From a checkpoint of a small transformer trained on Wikipedia.
Size: width 256, 4 heads of 64, vocabulary 3224, 18.7M parameters.
Architecture: RMSNorm before each block, tied embeddings, value embeddings, a smear gate.
Training: a variant of Muon for these matrices, 253M tokens, 11063 steps.
Each number is 200 + 30 x the weight over its row's rms, rounded and kept within 0 to 999. Layers, rows and columns count from 0. The size before them is the row's rms in percent of the matrix's.

# layer 6 MLP up, 1024x256, rms 0.128, rows 26-52, columns 0-255
085,178,201,214,151,162,191,190,229,202,215,230,248,192,212,214,213,190,233,154,202,202,238,197,177,161,131,258,157,182,200,199,262,218,229,240,202,166,198,235,185,189,210,218,249,225,190,166,194,222,190,144,216,179,182,187,156,184,183,210,158,203,220,128,149,192,167,250,148,204,181,212,223,226,197,201,189,159,226,170,204,174,172,165,251,150,225,145,232,184,166,235,163,197,205,204,249,208,212,196,220,264,218,217,206,230,170,214,239,171,233,228,187,287,194,207,214,191,205,191,263,192,188,208,186,257,221,177,223,197,191,136,223,220,146,236,206,191,199,192,261,154,188,218,215,185,174,175,137,212,166,201,238,198,196,215,163,216,198,195,232,172,159,181,177,184,205,216,215,232,177,181,160,226,195,178,200,213,185,190,214,180,191,223,236,216,234,195,169,218,185,222,193,229,188,227,152,151,253,221,162,218,177,158,193,220,199,223,199,216,227,183,212,210,185,149,288,200,165,189,143,136,202,178,243,251,195,194,218,204,206,199,199,188,208,299,218,161,187,258,209,221,208,224,181,158,169,216,228,243,212,187,185,233,272,186,197
100,182,173,218,178,246,207,217,242,219,182,158,230,217,243,227,165,214,182,196,222,170,227,252,174,198,224,212,225,187,200,207,213,223,202,233,204,196,165,184,223,231,168,179,221,164,210,239,241,201,245,190,160,201,217,207,255,177,128,227,147,135,212,216,173,160,222,199,162,174,161,238,184,197,173,179,222,209,211,158,171,244,235,206,234,189,241,175,215,200,164,162,197,184,261,211,255,238,156,217,188,185,216,244,221,225,251,187,218,135,181,199,197,220,226,235,162,240,234,256,209,201,231,205,230,198,161,246,285,224,200,220,211,223,157,220,176,230,193,232,147,219,200,232,220,201,200,156,251,201,210,222,234,172,179,154,199,200,127,142,202,174,213,152,270,184,237,193,215,247,198,247,204,199,161,133,216,227,250,160,187,210,191,229,243,187,208,220,204,206,153,201,181,194,146,186,159,214,198,232,205,236,195,173,243,234,218,152,251,221,220,248,243,207,204,224,220,235,197,227,195,180,211,171,175,191,198,249,152,265,214,207,216,175,152,197,220,255,195,194,213,225,212,222,230,222,204,221,201,152,194,195,185,198,180,185,206
103,188,193,215,199,206,205,238,191,172,160,183,187,212,233,211,212,177,164,144,202,210,181,252,214,213,207,181,199,265,178,191,232,177,171,219,172,200,159,180,208,188,218,209,240,202,173,221,199,256,246,179,213,152,224,121,163,175,237,198,176,142,205,194,236,188,164,163,200,190,178,125,196,201,256,178,158,150,197,183,153,152,149,229,169,241,188,191,254,181,207,219,209,176,213,203,255,257,221,215,240,181,210,208,184,153,218,192,197,167,178,199,193,197,186,211,210,200,196,210,203,215,246,204,220,203,234,236,196,186,165,218,189,160,173,191,222,252,202,233,156,215,169,203,179,178,196,206,152,203,198,124,204,179,237,124,227,186,218,250,241,169,201,285,202,186,209,187,177,181,211,212,248,244,253,158,228,223,259,218,184,180,171,203,182,244,194,162,211,159,188,190,213,238,186,251,175,213,194,182,164,181,217,238,207,217,122,226,224,213,234,175,218,188,229,218,168,229,218,178,200,134,191,170,195,221,213,221,199,226,165,180,190,237,192,190,212,257,256,197,233,179,244,178,236,185,248,139,188,154,188,203,242,250,240,205,161
115,170,210,209,180,160,202,180,188,197,136,143,179,151,187,260,217,220,205,215,178,155,186,182,182,203,242,169,211,158,107,157,232,227,196,178,215,163,191,183,209,126,223,207,221,215,196,199,218,144,188,199,211,174,218,208,163,177,149,166,191,146,237,201,222,252,168,137,189,182,228,207,124,214,213,230,197,173,220,195,157,204,179,218,210,134,207,223,178,171,202,231,212,183,214,213,161,191,204,171,223,213,200,197,193,176,177,250,175,189,229,194,223,213,230,209,192,243,235,147,228,206,230,226,176,246,169,173,193,189,175,179,279,176,245,250,193,177,203,171,214,192,232,215,172,135,219,137,231,263,218,230,195,160,181,220,204,249,167,214,206,158,139,175,241,196,192,257,207,203,211,200,176,168,215,168,162,173,187,228,177,184,212,191,134,257,220,214,198,239,263,167,215,198,183,180,189,176,166,179,169,251,178,234,215,238,239,174,216,195,178,219,185,167,229,195,143,232,226,272,230,199,159,197,184,210,230,162,205,151,193,187,196,220,194,177,193,183,211,148,228,194,224,234,202,216,218,207,226,219,192,215,228,239,178,197,233
079,213,225,185,197,174,197,195,167,156,244,136,184,172,228,254,200,211,198,239,232,223,174,219,177,190,213,237,189,205,211,175,213,196,191,240,182,180,157,191,187,185,242,188,159,201,221,176,212,173,183,225,235,242,195,184,190,188,210,245,188,159,198,152,168,178,178,205,198,163,247,212,249,200,165,189,236,210,237,160,243,174,186,189,276,172,249,200,238,246,232,210,230,269,168,197,149,207,221,235,242,204,188,137,243,217,251,199,199,192,227,235,180,218,231,193,255,136,219,206,158,197,198,145,221,226,242,179,200,165,180,198,175,164,193,206,179,184,192,216,207,220,199,168,219,216,213,218,141,225,220,153,159,174,132,147,252,233,163,234,135,246,209,234,194,150,203,206,165,237,220,224,227,181,209,202,170,112,202,223,209,197,178,235,203,211,229,203,228,252,196,172,163,188,173,205,216,190,145,188,218,213,204,274,227,202,223,203,239,155,171,161,178,162,247,216,143,223,223,213,204,255,193,194,185,240,208,213,183,207,204,187,196,203,160,255,207,196,154,186,206,177,243,168,193,247,203,261,189,200,174,225,219,184,233,232,195
105,196,160,200,228,191,253,222,196,194,226,221,198,188,126,178,238,193,210,227,221,201,159,226,241,154,196,205,263,217,173,196,150,256,246,148,154,188,262,179,195,193,213,149,190,145,203,201,177,150,268,194,226,182,211,178,165,204,198,161,217,199,173,164,211,201,175,211,147,204,200,235,222,208,246,214,177,165,190,203,221,173,189,191,229,259,180,207,159,223,174,205,211,183,171,192,218,198,158,206,138,172,215,175,196,192,200,164,177,254,224,237,208,150,173,180,221,193,200,198,220,162,238,201,194,182,273,172,198,186,204,237,186,182,176,167,195,192,152,205,197,154,272,190,240,171,215,206,188,173,197,156,189,222,218,219,219,204,160,210,217,194,203,170,190,147,192,232,156,173,208,196,198,168,209,195,172,237,264,171,236,200,139,242,228,186,183,221,235,236,232,217,236,235,247,188,186,156,221,172,175,159,263,177,249,197,200,263,173,166,247,230,239,192,201,172,216,221,213,223,211,186,212,229,184,248,227,175,218,230,194,233,199,209,241,219,201,236,194,251,160,282,226,246,192,172,149,201,212,178,254,222,241,226,205,245,185
074,182,186,191,207,214,206,216,220,212,209,212,176,209,149,147,217,202,200,179,176,215,185,185,193,207,160,170,168,220,290,195,173,166,179,212,202,167,201,179,201,152,170,137,203,191,220,224,189,243,178,209,205,255,210,224,200,162,163,226,200,169,195,201,190,179,203,192,221,205,193,201,185,314,250,232,141,203,164,221,187,203,167,174,195,196,185,213,140,141,242,156,206,163,196,181,189,190,223,185,225,190,184,227,212,210,210,193,222,175,191,185,227,156,208,149,201,194,189,203,190,249,208,255,210,167,173,195,207,183,162,214,176,163,168,156,182,190,218,208,200,209,188,217,214,192,177,217,192,249,221,194,215,233,207,243,196,232,205,268,188,239,193,182,211,213,170,185,227,182,180,213,176,232,180,217,161,199,198,208,201,161,239,237,254,210,196,110,198,226,161,172,177,188,252,221,203,269,134,218,223,171,214,128,211,239,232,165,177,273,212,215,232,152,126,217,189,195,185,245,188,245,222,283,198,205,246,225,218,175,245,188,213,167,198,191,154,181,231,246,198,198,191,183,190,226,173,216,186,218,301,170,217,232,177,191,160
057,238,161,251,212,259,212,156,198,212,170,208,214,224,242,237,214,188,189,198,151,140,240,196,206,209,183,168,178,168,173,205,191,244,228,216,213,175,195,174,203,218,201,251,195,178,167,230,177,221,179,156,187,191,233,244,125,251,211,234,233,247,174,172,191,236,195,154,186,187,235,246,132,166,184,217,240,241,246,185,205,185,215,241,156,241,205,177,195,169,190,244,206,164,261,222,202,192,176,176,190,173,137,197,188,192,176,206,203,190,210,150,165,183,174,193,204,228,185,239,227,200,179,196,169,229,165,194,188,216,164,171,138,185,197,200,202,242,217,184,152,165,198,147,200,223,193,218,189,185,174,232,174,213,201,192,232,199,193,210,178,177,167,267,203,165,151,181,277,196,243,182,240,180,210,209,122,234,208,153,223,234,216,169,242,240,161,215,224,227,172,195,206,192,180,256,198,184,181,311,204,147,187,213,200,195,190,218,166,177,197,213,194,165,200,239,199,229,248,211,195,168,194,193,235,218,229,276,203,179,206,258,256,193,206,217,222,186,197,218,254,195,202,148,201,204,195,199,212,214,195,174,265,233,187,189,186
124,219,186,178,193,225,199,220,186,187,203,192,179,220,170,244,187,154,188,225,197,237,243,146,222,251,221,219,203,159,211,239,169,241,181,211,241,196,180,219,165,191,223,193,199,152,214,154,205,170,219,122,171,206,184,212,192,192,180,222,124,189,177,154,256,213,202,166,208,189,224,177,280,161,181,223,217,206,241,188,193,232,225,234,213,168,222,211,143,160,220,230,204,252,259,171,229,214,212,138,139,216,152,230,188,223,231,271,201,207,202,228,258,178,205,175,144,190,151,219,188,259,190,199,240,259,199,201,197,201,181,221,148,207,187,118,222,218,208,156,237,240,168,179,175,235,236,155,190,219,176,216,208,186,177,160,223,168,204,244,185,208,172,230,196,182,243,142,175,223,229,183,236,246,195,193,207,141,203,206,217,222,182,221,248,197,220,197,183,206,168,173,194,287,172,162,222,212,244,214,193,230,256,233,221,164,232,214,164,229,253,184,179,194,193,223,204,208,239,213,250,206,236,234,196,221,220,218,224,224,192,217,213,153,212,196,197,228,209,176,184,173,206,164,229,211,216,174,190,190,180,220,167,187,238,243,197
110,148,208,216,251,207,214,187,176,141,201,173,198,214,223,243,216,175,225,152,203,211,203,221,226,242,184,198,190,228,204,216,167,179,209,214,186,222,213,190,185,203,217,305,215,220,213,169,191,207,201,207,190,236,193,175,217,229,158,228,219,197,268,173,195,214,188,208,203,216,215,160,252,230,175,219,215,174,181,220,193,211,156,200,247,271,207,237,180,190,157,191,198,188,190,276,190,252,210,200,181,221,309,209,264,189,200,216,212,209,232,238,228,180,177,193,211,240,161,160,258,224,213,190,168,130,218,239,246,242,249,208,183,278,201,183,238,208,182,181,203,245,245,246,153,199,176,209,226,234,210,184,204,156,193,223,177,174,227,187,257,225,244,224,229,232,196,184,183,204,183,143,226,185,206,180,177,216,158,185,262,182,195,195,154,203,174,219,244,209,215,231,216,229,227,210,230,178,247,231,213,190,196,233,218,242,259,141,170,221,162,205,221,208,207,243,201,212,195,258,172,140,180,218,186,185,217,174,175,201,189,224,172,211,197,185,237,205,216,229,146,243,242,211,200,202,201,211,134,164,153,186,224,174,200,184,189
117,197,185,182,202,186,202,193,216,115,183,184,123,237,225,204,187,167,203,176,175,178,235,185,192,193,195,205,217,220,184,182,190,181,143,220,197,162,185,215,182,173,208,204,197,169,213,194,204,146,208,206,170,216,189,199,158,217,216,206,198,188,233,206,205,123,117,226,203,161,193,174,204,186,224,177,216,220,169,241,193,201,202,241,243,170,211,240,207,187,259,198,237,160,192,206,224,244,229,231,141,206,203,192,199,182,202,215,154,176,192,235,229,163,204,173,187,229,184,191,191,171,213,218,226,197,226,210,198,221,284,211,219,230,204,185,190,211,197,223,232,218,206,131,198,207,173,170,197,188,165,193,223,246,187,296,235,161,141,176,244,176,185,199,233,245,185,202,192,257,172,213,247,166,194,257,198,202,157,166,179,194,195,186,150,210,181,134,234,178,208,212,165,207,222,190,213,168,183,146,242,194,168,162,192,277,234,183,249,205,142,227,215,212,208,222,170,184,194,188,233,195,146,235,236,164,249,203,203,158,186,177,156,245,141,171,238,215,247,167,227,219,196,166,147,233,215,216,197,174,159,182,269,190,243,244,189
084,237,197,209,188,181,189,172,228,251,220,232,189,178,201,241,200,208,193,189,137,225,200,199,213,166,167,196,222,224,227,233,204,216,220,205,273,190,197,217,219,148,157,211,168,223,189,146,157,166,146,244,233,247,195,131,190,238,223,170,195,186,196,222,230,155,209,217,175,229,230,213,209,262,199,251,201,215,202,185,206,174,199,199,171,152,190,202,247,226,174,182,245,148,163,228,184,202,231,161,221,220,190,194,192,156,156,189,217,145,176,178,174,275,249,151,232,228,161,236,215,172,273,164,189,194,164,185,189,173,223,171,178,198,193,148,239,206,212,254,219,168,186,160,152,209,244,223,197,197,203,252,200,130,175,260,190,222,238,275,269,134,233,222,206,200,165,210,197,212,227,207,220,195,161,156,206,204,186,175,212,164,209,192,186,184,161,222,169,215,212,195,202,207,239,220,161,179,241,181,182,253,186,165,201,194,161,191,210,220,220,205,208,205,232,196,231,254,171,218,245,209,208,216,246,159,209,230,180,177,160,207,201,182,214,161,237,215,215,240,193,207,172,207,206,147,202,173,241,127,222,252,193,194,207,209,196
125,121,181,195,191,219,211,201,232,194,221,202,242,131,172,195,184,200,178,165,194,204,218,149,238,233,192,221,210,173,142,216,225,209,225,211,169,229,185,203,194,160,238,184,171,184,241,207,210,156,231,172,208,201,262,134,209,208,224,172,140,231,208,195,187,195,248,171,144,174,221,166,201,164,233,232,189,220,178,219,156,196,197,212,200,202,183,195,144,174,261,159,194,205,236,210,172,216,168,195,229,231,197,234,210,187,256,214,177,183,202,196,217,156,193,190,165,170,196,158,198,210,201,256,222,215,219,213,198,168,277,186,141,213,259,251,155,206,186,249,167,210,241,211,199,149,200,160,195,234,201,226,188,207,217,209,226,239,242,232,245,201,235,186,203,198,218,227,217,177,167,205,194,158,199,245,172,159,171,171,210,215,203,227,172,168,188,186,181,205,198,174,215,194,159,178,262,234,205,196,144,232,160,235,191,190,218,173,210,219,225,186,198,239,228,204,240,221,226,271,242,250,239,222,200,255,272,200,188,221,212,257,199,213,208,200,82,213,209,183,145,189,204,198,201,181,183,149,175,220,217,185,193,249,205,170,235
110,228,234,249,187,234,182,168,181,163,178,196,158,216,237,176,154,228,188,168,202,224,192,257,256,213,206,110,211,197,212,227,216,235,271,223,187,193,196,205,140,219,183,261,192,191,171,173,221,216,270,192,200,170,176,257,174,186,153,200,178,181,244,181,167,198,158,176,160,208,209,208,240,193,200,209,167,199,218,173,222,245,234,216,213,134,157,226,185,193,141,203,228,217,199,210,184,199,189,170,172,220,264,228,244,187,249,214,206,204,205,229,194,186,220,213,191,212,163,246,209,197,239,196,232,266,211,190,200,220,237,189,214,188,173,245,193,239,191,215,193,249,180,179,180,197,185,192,197,208,208,173,157,136,248,210,227,201,154,197,214,176,247,198,225,186,195,216,230,202,258,236,184,217,186,183,189,230,224,220,173,193,216,234,175,221,205,195,196,280,187,215,175,156,270,212,179,167,186,219,244,209,134,211,189,171,188,252,207,179,228,254,239,216,255,221,167,156,139,205,126,227,174,186,150,196,170,215,176,181,162,196,170,181,197,141,186,182,199,189,168,149,193,210,194,203,276,198,173,220,199,174,182,226,200,180,212
067,193,199,180,223,194,228,242,140,175,159,167,208,208,172,162,230,225,180,229,201,161,203,190,221,155,173,182,207,228,185,162,220,210,201,219,154,252,201,188,203,136,209,202,181,141,207,241,254,227,218,202,199,203,218,175,203,167,211,228,198,172,188,141,206,222,179,191,202,203,213,207,217,176,207,180,208,257,179,193,197,205,232,207,180,173,215,196,162,244,233,194,213,217,227,262,197,153,180,209,191,167,146,207,149,164,184,228,230,169,229,230,186,173,167,182,198,255,133,203,200,231,227,151,143,226,239,194,204,192,181,201,243,185,250,171,207,245,248,256,196,286,215,133,213,165,199,235,240,170,205,220,198,208,228,217,234,218,156,230,234,231,246,211,226,133,172,170,165,177,204,177,221,169,200,199,175,200,278,246,212,134,193,180,206,185,236,190,203,234,205,186,163,245,162,183,211,233,228,203,248,209,224,163,181,198,218,160,220,230,189,219,229,191,236,184,207,179,210,211,205,201,146,213,135,165,184,213,233,229,180,230,199,195,201,196,201,192,158,199,190,233,156,223,185,244,141,236,241,263,211,178,274,222,156,218,229
076,222,237,251,180,239,225,221,252,198,207,196,212,194,184,238,214,182,169,168,198,200,183,192,221,171,152,202,242,196,170,221,174,226,170,242,191,227,252,189,216,221,241,162,189,159,207,168,183,195,171,181,221,227,229,160,157,211,139,189,191,170,162,232,187,212,240,197,248,244,227,270,200,267,251,213,220,214,178,177,181,210,188,190,230,202,157,213,211,220,193,224,218,220,200,175,215,193,225,194,202,146,159,213,243,171,215,174,193,202,168,221,220,261,227,195,247,189,217,190,180,177,199,252,205,217,200,187,224,179,144,204,207,184,227,155,216,151,215,260,218,177,173,187,200,177,181,209,179,179,147,155,260,196,198,138,162,238,204,230,198,161,188,104,172,199,211,168,244,239,197,217,214,217,211,214,193,251,237,190,213,196,217,231,221,203,270,228,201,222,176,228,226,209,188,312,165,223,151,163,165,164,163,184,208,213,155,208,149,185,266,224,218,192,196,158,173,194,174,218,255,210,161,270,162,221,218,165,206,199,195,184,165,202,218,220,185,204,209,223,208,213,190,224,151,203,198,214,232,192,241,214,209,235,199,175,269
117,166,176,204,234,149,242,196,201,207,232,186,214,192,198,214,200,145,195,189,191,243,143,230,181,209,185,206,169,195,262,170,203,194,209,175,192,186,242,182,177,173,192,149,215,261,251,230,238,242,221,158,249,223,236,205,232,214,193,241,218,250,266,196,171,191,208,199,183,175,221,234,232,195,183,206,170,222,250,208,197,170,150,152,238,226,212,198,159,182,120,206,181,172,188,202,171,267,193,183,181,227,246,229,220,181,180,252,206,215,267,167,197,190,226,145,221,161,178,150,201,241,204,225,194,188,235,144,224,210,163,217,179,230,193,162,230,186,178,175,181,216,180,244,213,181,213,211,169,195,211,177,178,177,232,177,201,190,173,204,229,181,213,194,215,203,212,196,270,206,180,155,208,227,200,241,213,232,171,134,249,177,187,208,201,187,208,116,175,178,207,199,168,213,226,231,237,175,225,126,190,242,157,218,186,223,195,172,228,217,196,195,175,145,210,206,187,239,186,205,196,247,215,224,196,199,289,180,191,258,211,209,195,221,162,184,191,196,208,207,129,228,262,233,218,200,228,150,230,150,166,169,195,201,255,198,192
112,218,208,240,206,206,204,201,221,174,179,190,211,128,221,171,173,215,197,200,184,192,200,198,238,252,231,264,235,177,203,232,166,189,209,196,202,178,182,260,207,206,190,252,184,171,223,200,213,250,171,212,198,205,148,193,234,207,185,215,187,204,278,185,226,243,229,222,217,219,207,248,202,249,237,194,204,186,244,169,193,184,157,251,213,152,215,213,198,135,140,216,217,166,230,228,211,192,221,220,236,197,223,251,175,255,218,254,224,239,192,170,259,237,161,234,171,144,126,183,174,173,190,233,178,186,212,247,202,229,199,202,151,209,199,237,213,210,217,162,172,216,182,246,174,187,206,185,196,180,220,160,214,175,306,221,222,233,200,190,205,155,201,215,176,182,198,197,183,246,167,219,214,212,137,168,134,170,204,228,171,201,194,163,209,209,202,205,188,202,187,196,212,206,212,185,194,241,207,178,182,142,187,184,231,232,195,177,239,197,256,203,242,181,186,199,237,158,262,200,238,176,220,123,169,172,179,177,205,182,182,202,203,224,177,200,132,187,202,188,189,246,206,226,273,224,144,237,171,236,219,189,188,213,159,148,206
056,201,211,213,215,172,236,225,208,172,166,155,199,207,189,212,190,216,204,227,189,238,197,195,152,191,201,187,173,203,190,180,125,224,218,188,209,214,214,226,208,195,225,190,211,219,225,226,197,186,228,208,217,225,162,137,153,227,156,215,206,178,187,197,191,200,221,181,237,219,203,175,221,179,182,225,210,214,185,174,250,155,242,204,189,204,230,176,170,157,208,181,179,206,141,268,147,210,143,181,173,182,252,150,118,194,240,184,210,173,243,208,188,162,238,236,249,193,174,212,204,168,182,201,158,242,234,194,213,185,182,238,235,235,257,259,228,227,157,203,205,228,167,210,241,165,185,230,247,182,184,229,190,179,263,212,204,200,250,146,232,202,152,239,222,192,182,224,156,243,234,223,243,227,206,165,176,155,209,152,158,206,286,225,242,250,216,204,176,164,197,236,241,239,171,245,229,206,166,220,267,218,193,253,213,243,225,213,206,190,207,276,147,192,185,213,219,220,165,212,204,156,189,219,212,171,193,228,225,209,177,163,241,171,187,174,193,251,143,194,203,241,201,227,207,187,206,219,254,226,228,168,172,195,217,214,210
113,200,195,217,174,191,236,196,196,177,206,170,186,175,152,330,219,202,191,211,196,222,247,210,223,141,186,240,162,193,188,193,201,216,244,191,191,189,181,207,159,178,231,166,181,178,174,209,219,228,242,186,232,239,157,255,202,226,218,192,190,173,220,235,230,198,220,204,210,234,181,160,186,226,204,235,160,232,193,201,190,171,200,253,197,232,205,247,175,139,211,219,157,158,184,199,254,199,221,191,202,259,121,192,231,212,216,275,189,162,146,236,202,245,165,222,173,194,139,183,169,161,188,194,195,194,163,216,202,186,200,191,152,214,135,234,159,181,234,228,220,218,243,212,157,222,199,252,217,164,171,201,250,198,208,195,215,216,203,192,166,178,252,185,150,221,188,145,141,142,184,222,216,236,217,166,155,167,197,207,172,175,233,198,201,156,175,221,244,232,218,138,209,156,249,191,245,212,180,194,244,225,146,173,220,231,203,211,161,198,211,153,168,278,163,224,215,243,196,165,212,224,226,182,228,197,224,124,217,171,177,197,177,213,215,223,203,192,205,199,175,192,217,203,210,199,203,200,190,172,205,213,217,219,213,201,179
107,186,224,239,205,171,237,175,163,179,216,202,178,239,191,216,229,166,232,205,163,240,210,192,165,203,200,205,243,224,217,185,221,194,186,229,200,230,221,171,220,189,228,159,197,219,197,197,217,224,223,201,192,171,140,190,199,236,216,210,194,197,153,184,272,238,239,220,239,244,175,135,211,133,177,253,189,219,187,198,256,262,226,192,205,202,187,204,239,190,227,196,232,153,169,214,200,219,224,195,167,216,131,224,203,221,242,195,209,229,230,253,199,218,215,186,178,173,189,210,244,156,185,230,250,215,229,169,272,193,239,241,173,218,244,232,229,224,207,204,227,200,156,241,201,198,211,139,210,235,213,214,163,211,179,191,160,134,216,263,167,186,219,153,150,194,212,166,204,214,203,259,210,204,234,214,201,207,183,192,199,222,195,213,241,211,208,252,181,181,263,190,191,246,203,221,151,264,189,157,196,176,216,176,251,199,204,188,221,181,212,206,249,269,190,261,182,174,206,217,173,205,218,191,190,215,212,168,140,159,264,234,210,199,230,264,195,185,207,199,217,224,195,96,176,222,161,239,232,201,218,169,220,221,224,192,174
091,207,216,173,235,161,198,173,229,86,167,204,234,203,255,167,151,180,187,184,189,203,189,234,208,218,212,178,270,239,166,212,159,170,182,208,190,252,192,220,234,196,184,212,197,204,187,199,183,182,208,206,159,196,181,208,177,150,178,200,221,251,218,204,205,182,204,136,200,189,168,235,181,123,184,228,229,221,216,199,200,196,191,251,191,232,154,220,194,190,235,202,152,159,204,140,231,179,233,177,202,145,214,191,242,229,156,217,144,178,182,217,207,195,152,187,269,251,208,231,154,193,192,179,206,218,170,183,200,211,198,195,203,190,199,189,163,183,247,213,212,186,188,205,238,229,145,238,182,191,160,192,167,245,178,185,248,202,216,229,159,231,222,191,217,225,191,192,202,229,176,173,163,245,220,169,182,231,192,152,185,280,258,177,212,145,194,120,233,178,170,182,174,195,254,196,206,192,214,212,178,206,175,188,190,178,247,212,217,224,194,225,172,198,220,193,182,211,152,163,226,248,151,182,175,137,200,137,170,226,163,221,213,181,175,193,171,161,242,195,188,217,194,161,183,226,199,183,231,180,130,216,221,183,190,223,270
104,236,152,184,167,192,231,172,218,157,244,159,190,181,161,225,218,174,181,206,185,255,193,220,201,226,197,214,166,228,186,215,138,200,266,176,219,197,194,188,208,215,171,191,186,170,244,226,185,261,218,161,217,189,223,139,156,184,204,211,249,180,211,209,238,202,201,157,188,173,236,227,198,219,159,171,176,232,190,192,210,247,160,193,202,254,117,215,276,175,173,160,210,190,217,218,194,206,151,250,137,169,140,149,148,209,167,227,217,214,190,184,222,147,233,235,233,203,258,240,212,196,198,203,165,201,232,186,198,179,246,174,213,181,224,210,170,214,183,187,204,216,232,217,183,151,157,211,229,216,185,219,250,194,198,200,232,210,209,209,240,174,191,205,212,186,227,205,178,173,134,184,204,199,201,150,155,176,173,168,237,207,180,207,239,228,188,145,138,217,265,207,186,241,223,193,223,186,174,213,169,203,170,173,181,154,200,187,242,210,187,210,188,234,191,182,184,156,226,180,175,205,231,237,233,210,177,180,271,178,257,207,274,210,251,158,211,160,226,170,264,214,215,207,187,182,168,207,201,197,154,208,185,164,221,157,235
073,150,207,196,184,224,240,185,195,191,235,221,234,147,157,133,191,206,214,142,163,191,237,163,212,221,120,192,212,196,183,222,198,212,245,246,264,158,170,218,224,162,174,148,241,227,232,180,171,211,144,242,147,183,169,175,204,183,196,234,218,222,209,200,186,185,192,254,275,196,200,214,229,249,195,254,184,171,179,185,169,213,143,193,179,143,240,177,235,185,209,150,233,226,238,152,181,242,156,191,200,192,207,175,171,257,183,166,238,208,229,182,225,214,206,153,198,170,179,230,171,182,149,223,221,191,217,198,191,203,249,209,220,247,192,231,178,164,217,254,207,187,190,169,235,210,162,232,210,192,187,172,156,242,197,192,219,221,241,196,239,168,152,136,167,187,203,177,208,203,205,167,215,132,202,162,220,190,184,177,207,191,148,230,195,158,162,187,162,187,181,264,252,220,204,202,241,157,216,168,227,158,200,231,210,210,205,179,150,223,222,238,199,200,216,181,244,170,178,226,215,212,195,159,202,158,206,223,230,235,202,192,200,259,213,213,162,177,205,221,230,218,155,226,203,144,200,159,192,209,210,240,176,210,169,189,209
113,244,246,192,227,210,208,203,243,179,176,209,229,232,186,209,237,163,140,166,218,203,161,205,234,193,229,205,171,181,184,215,174,156,228,197,230,198,207,243,194,216,179,171,162,230,153,237,196,217,191,171,169,176,155,208,162,159,180,217,220,217,189,169,225,221,204,198,230,200,213,187,157,218,170,209,209,233,193,162,226,190,137,186,205,205,171,200,227,239,143,150,200,136,203,154,202,224,214,252,204,239,179,208,201,247,151,251,247,196,223,194,215,207,219,138,233,182,165,216,126,180,241,228,208,206,264,212,189,231,216,183,164,151,169,209,202,182,198,213,161,167,184,155,235,187,195,162,182,207,209,207,202,164,188,175,233,171,204,161,204,215,153,199,189,249,177,204,210,201,269,195,229,208,255,173,159,179,189,202,176,195,211,181,276,195,218,150,229,214,201,169,190,199,190,200,211,197,203,314,209,204,178,217,258,189,178,210,217,251,213,202,174,209,217,137,194,165,208,188,229,255,244,274,203,253,176,213,250,243,207,185,193,290,185,205,177,189,175,159,247,191,243,184,186,220,233,223,213,209,198,235,223,196,178,160,185
047,196,217,185,207,182,228,183,235,161,201,204,164,199,215,179,180,192,162,215,274,193,156,206,195,182,192,209,154,244,211,194,221,225,195,165,233,216,212,156,217,232,198,155,233,200,184,207,152,201,181,222,203,183,168,190,191,144,204,223,204,238,163,201,232,150,189,203,192,202,222,206,239,242,219,192,191,179,230,158,208,174,222,147,201,187,228,230,227,196,139,218,206,147,274,265,184,204,184,277,194,224,185,219,236,174,144,200,218,169,225,236,199,164,187,202,233,194,196,220,171,266,202,243,171,228,227,175,271,158,120,165,151,249,192,209,172,171,206,251,188,208,170,233,136,141,185,246,247,197,205,162,223,194,223,235,197,217,169,247,193,214,195,255,225,213,133,188,204,165,246,176,180,199,229,194,188,232,211,203,155,178,199,218,141,187,224,159,177,183,206,227,224,143,166,216,167,171,228,242,121,174,234,192,222,204,233,174,230,193,197,184,252,201,229,160,189,188,223,203,188,180,205,204,208,189,230,203,215,189,113,270,192,220,209,186,186,180,187,184,175,229,175,217,182,223,184,180,206,193,186,211,198,215,137,231,228
102,231,216,241,227,196,227,237,194,174,223,177,192,215,228,187,230,243,190,183,181,154,194,226,151,261,186,225,196,225,162,146,155,244,133,210,188,205,228,168,249,186,224,233,243,169,188,167,255,166,265,233,155,187,226,199,200,213,148,179,206,190,269,152,229,180,175,200,208,200,234,253,216,196,187,159,241,194,174,165,201,216,215,284,211,274,242,250,182,269,231,158,169,191,169,173,196,222,154,166,204,220,183,199,250,230,186,185,207,161,186,239,191,207,214,164,180,249,265,135,186,202,215,227,241,209,227,200,179,204,173,167,191,196,174,197,193,180,220,187,256,238,198,174,192,221,177,187,200,231,209,159,168,216,224,170,198,190,222,256,217,206,149,164,271,216,185,208,242,254,215,179,205,234,206,202,204,189,191,182,195,209,218,194,184,180,264,170,208,184,246,216,202,210,137,169,169,192,176,223,175,191,208,257,170,184,224,191,204,219,214,187,270,213,239,200,141,165,185,198,179,240,184,234,186,194,199,218,228,208,174,215,173,234,203,221,180,176,221,202,216,156,223,202,234,175,246,192,209,201,147,233,221,217,199,227,235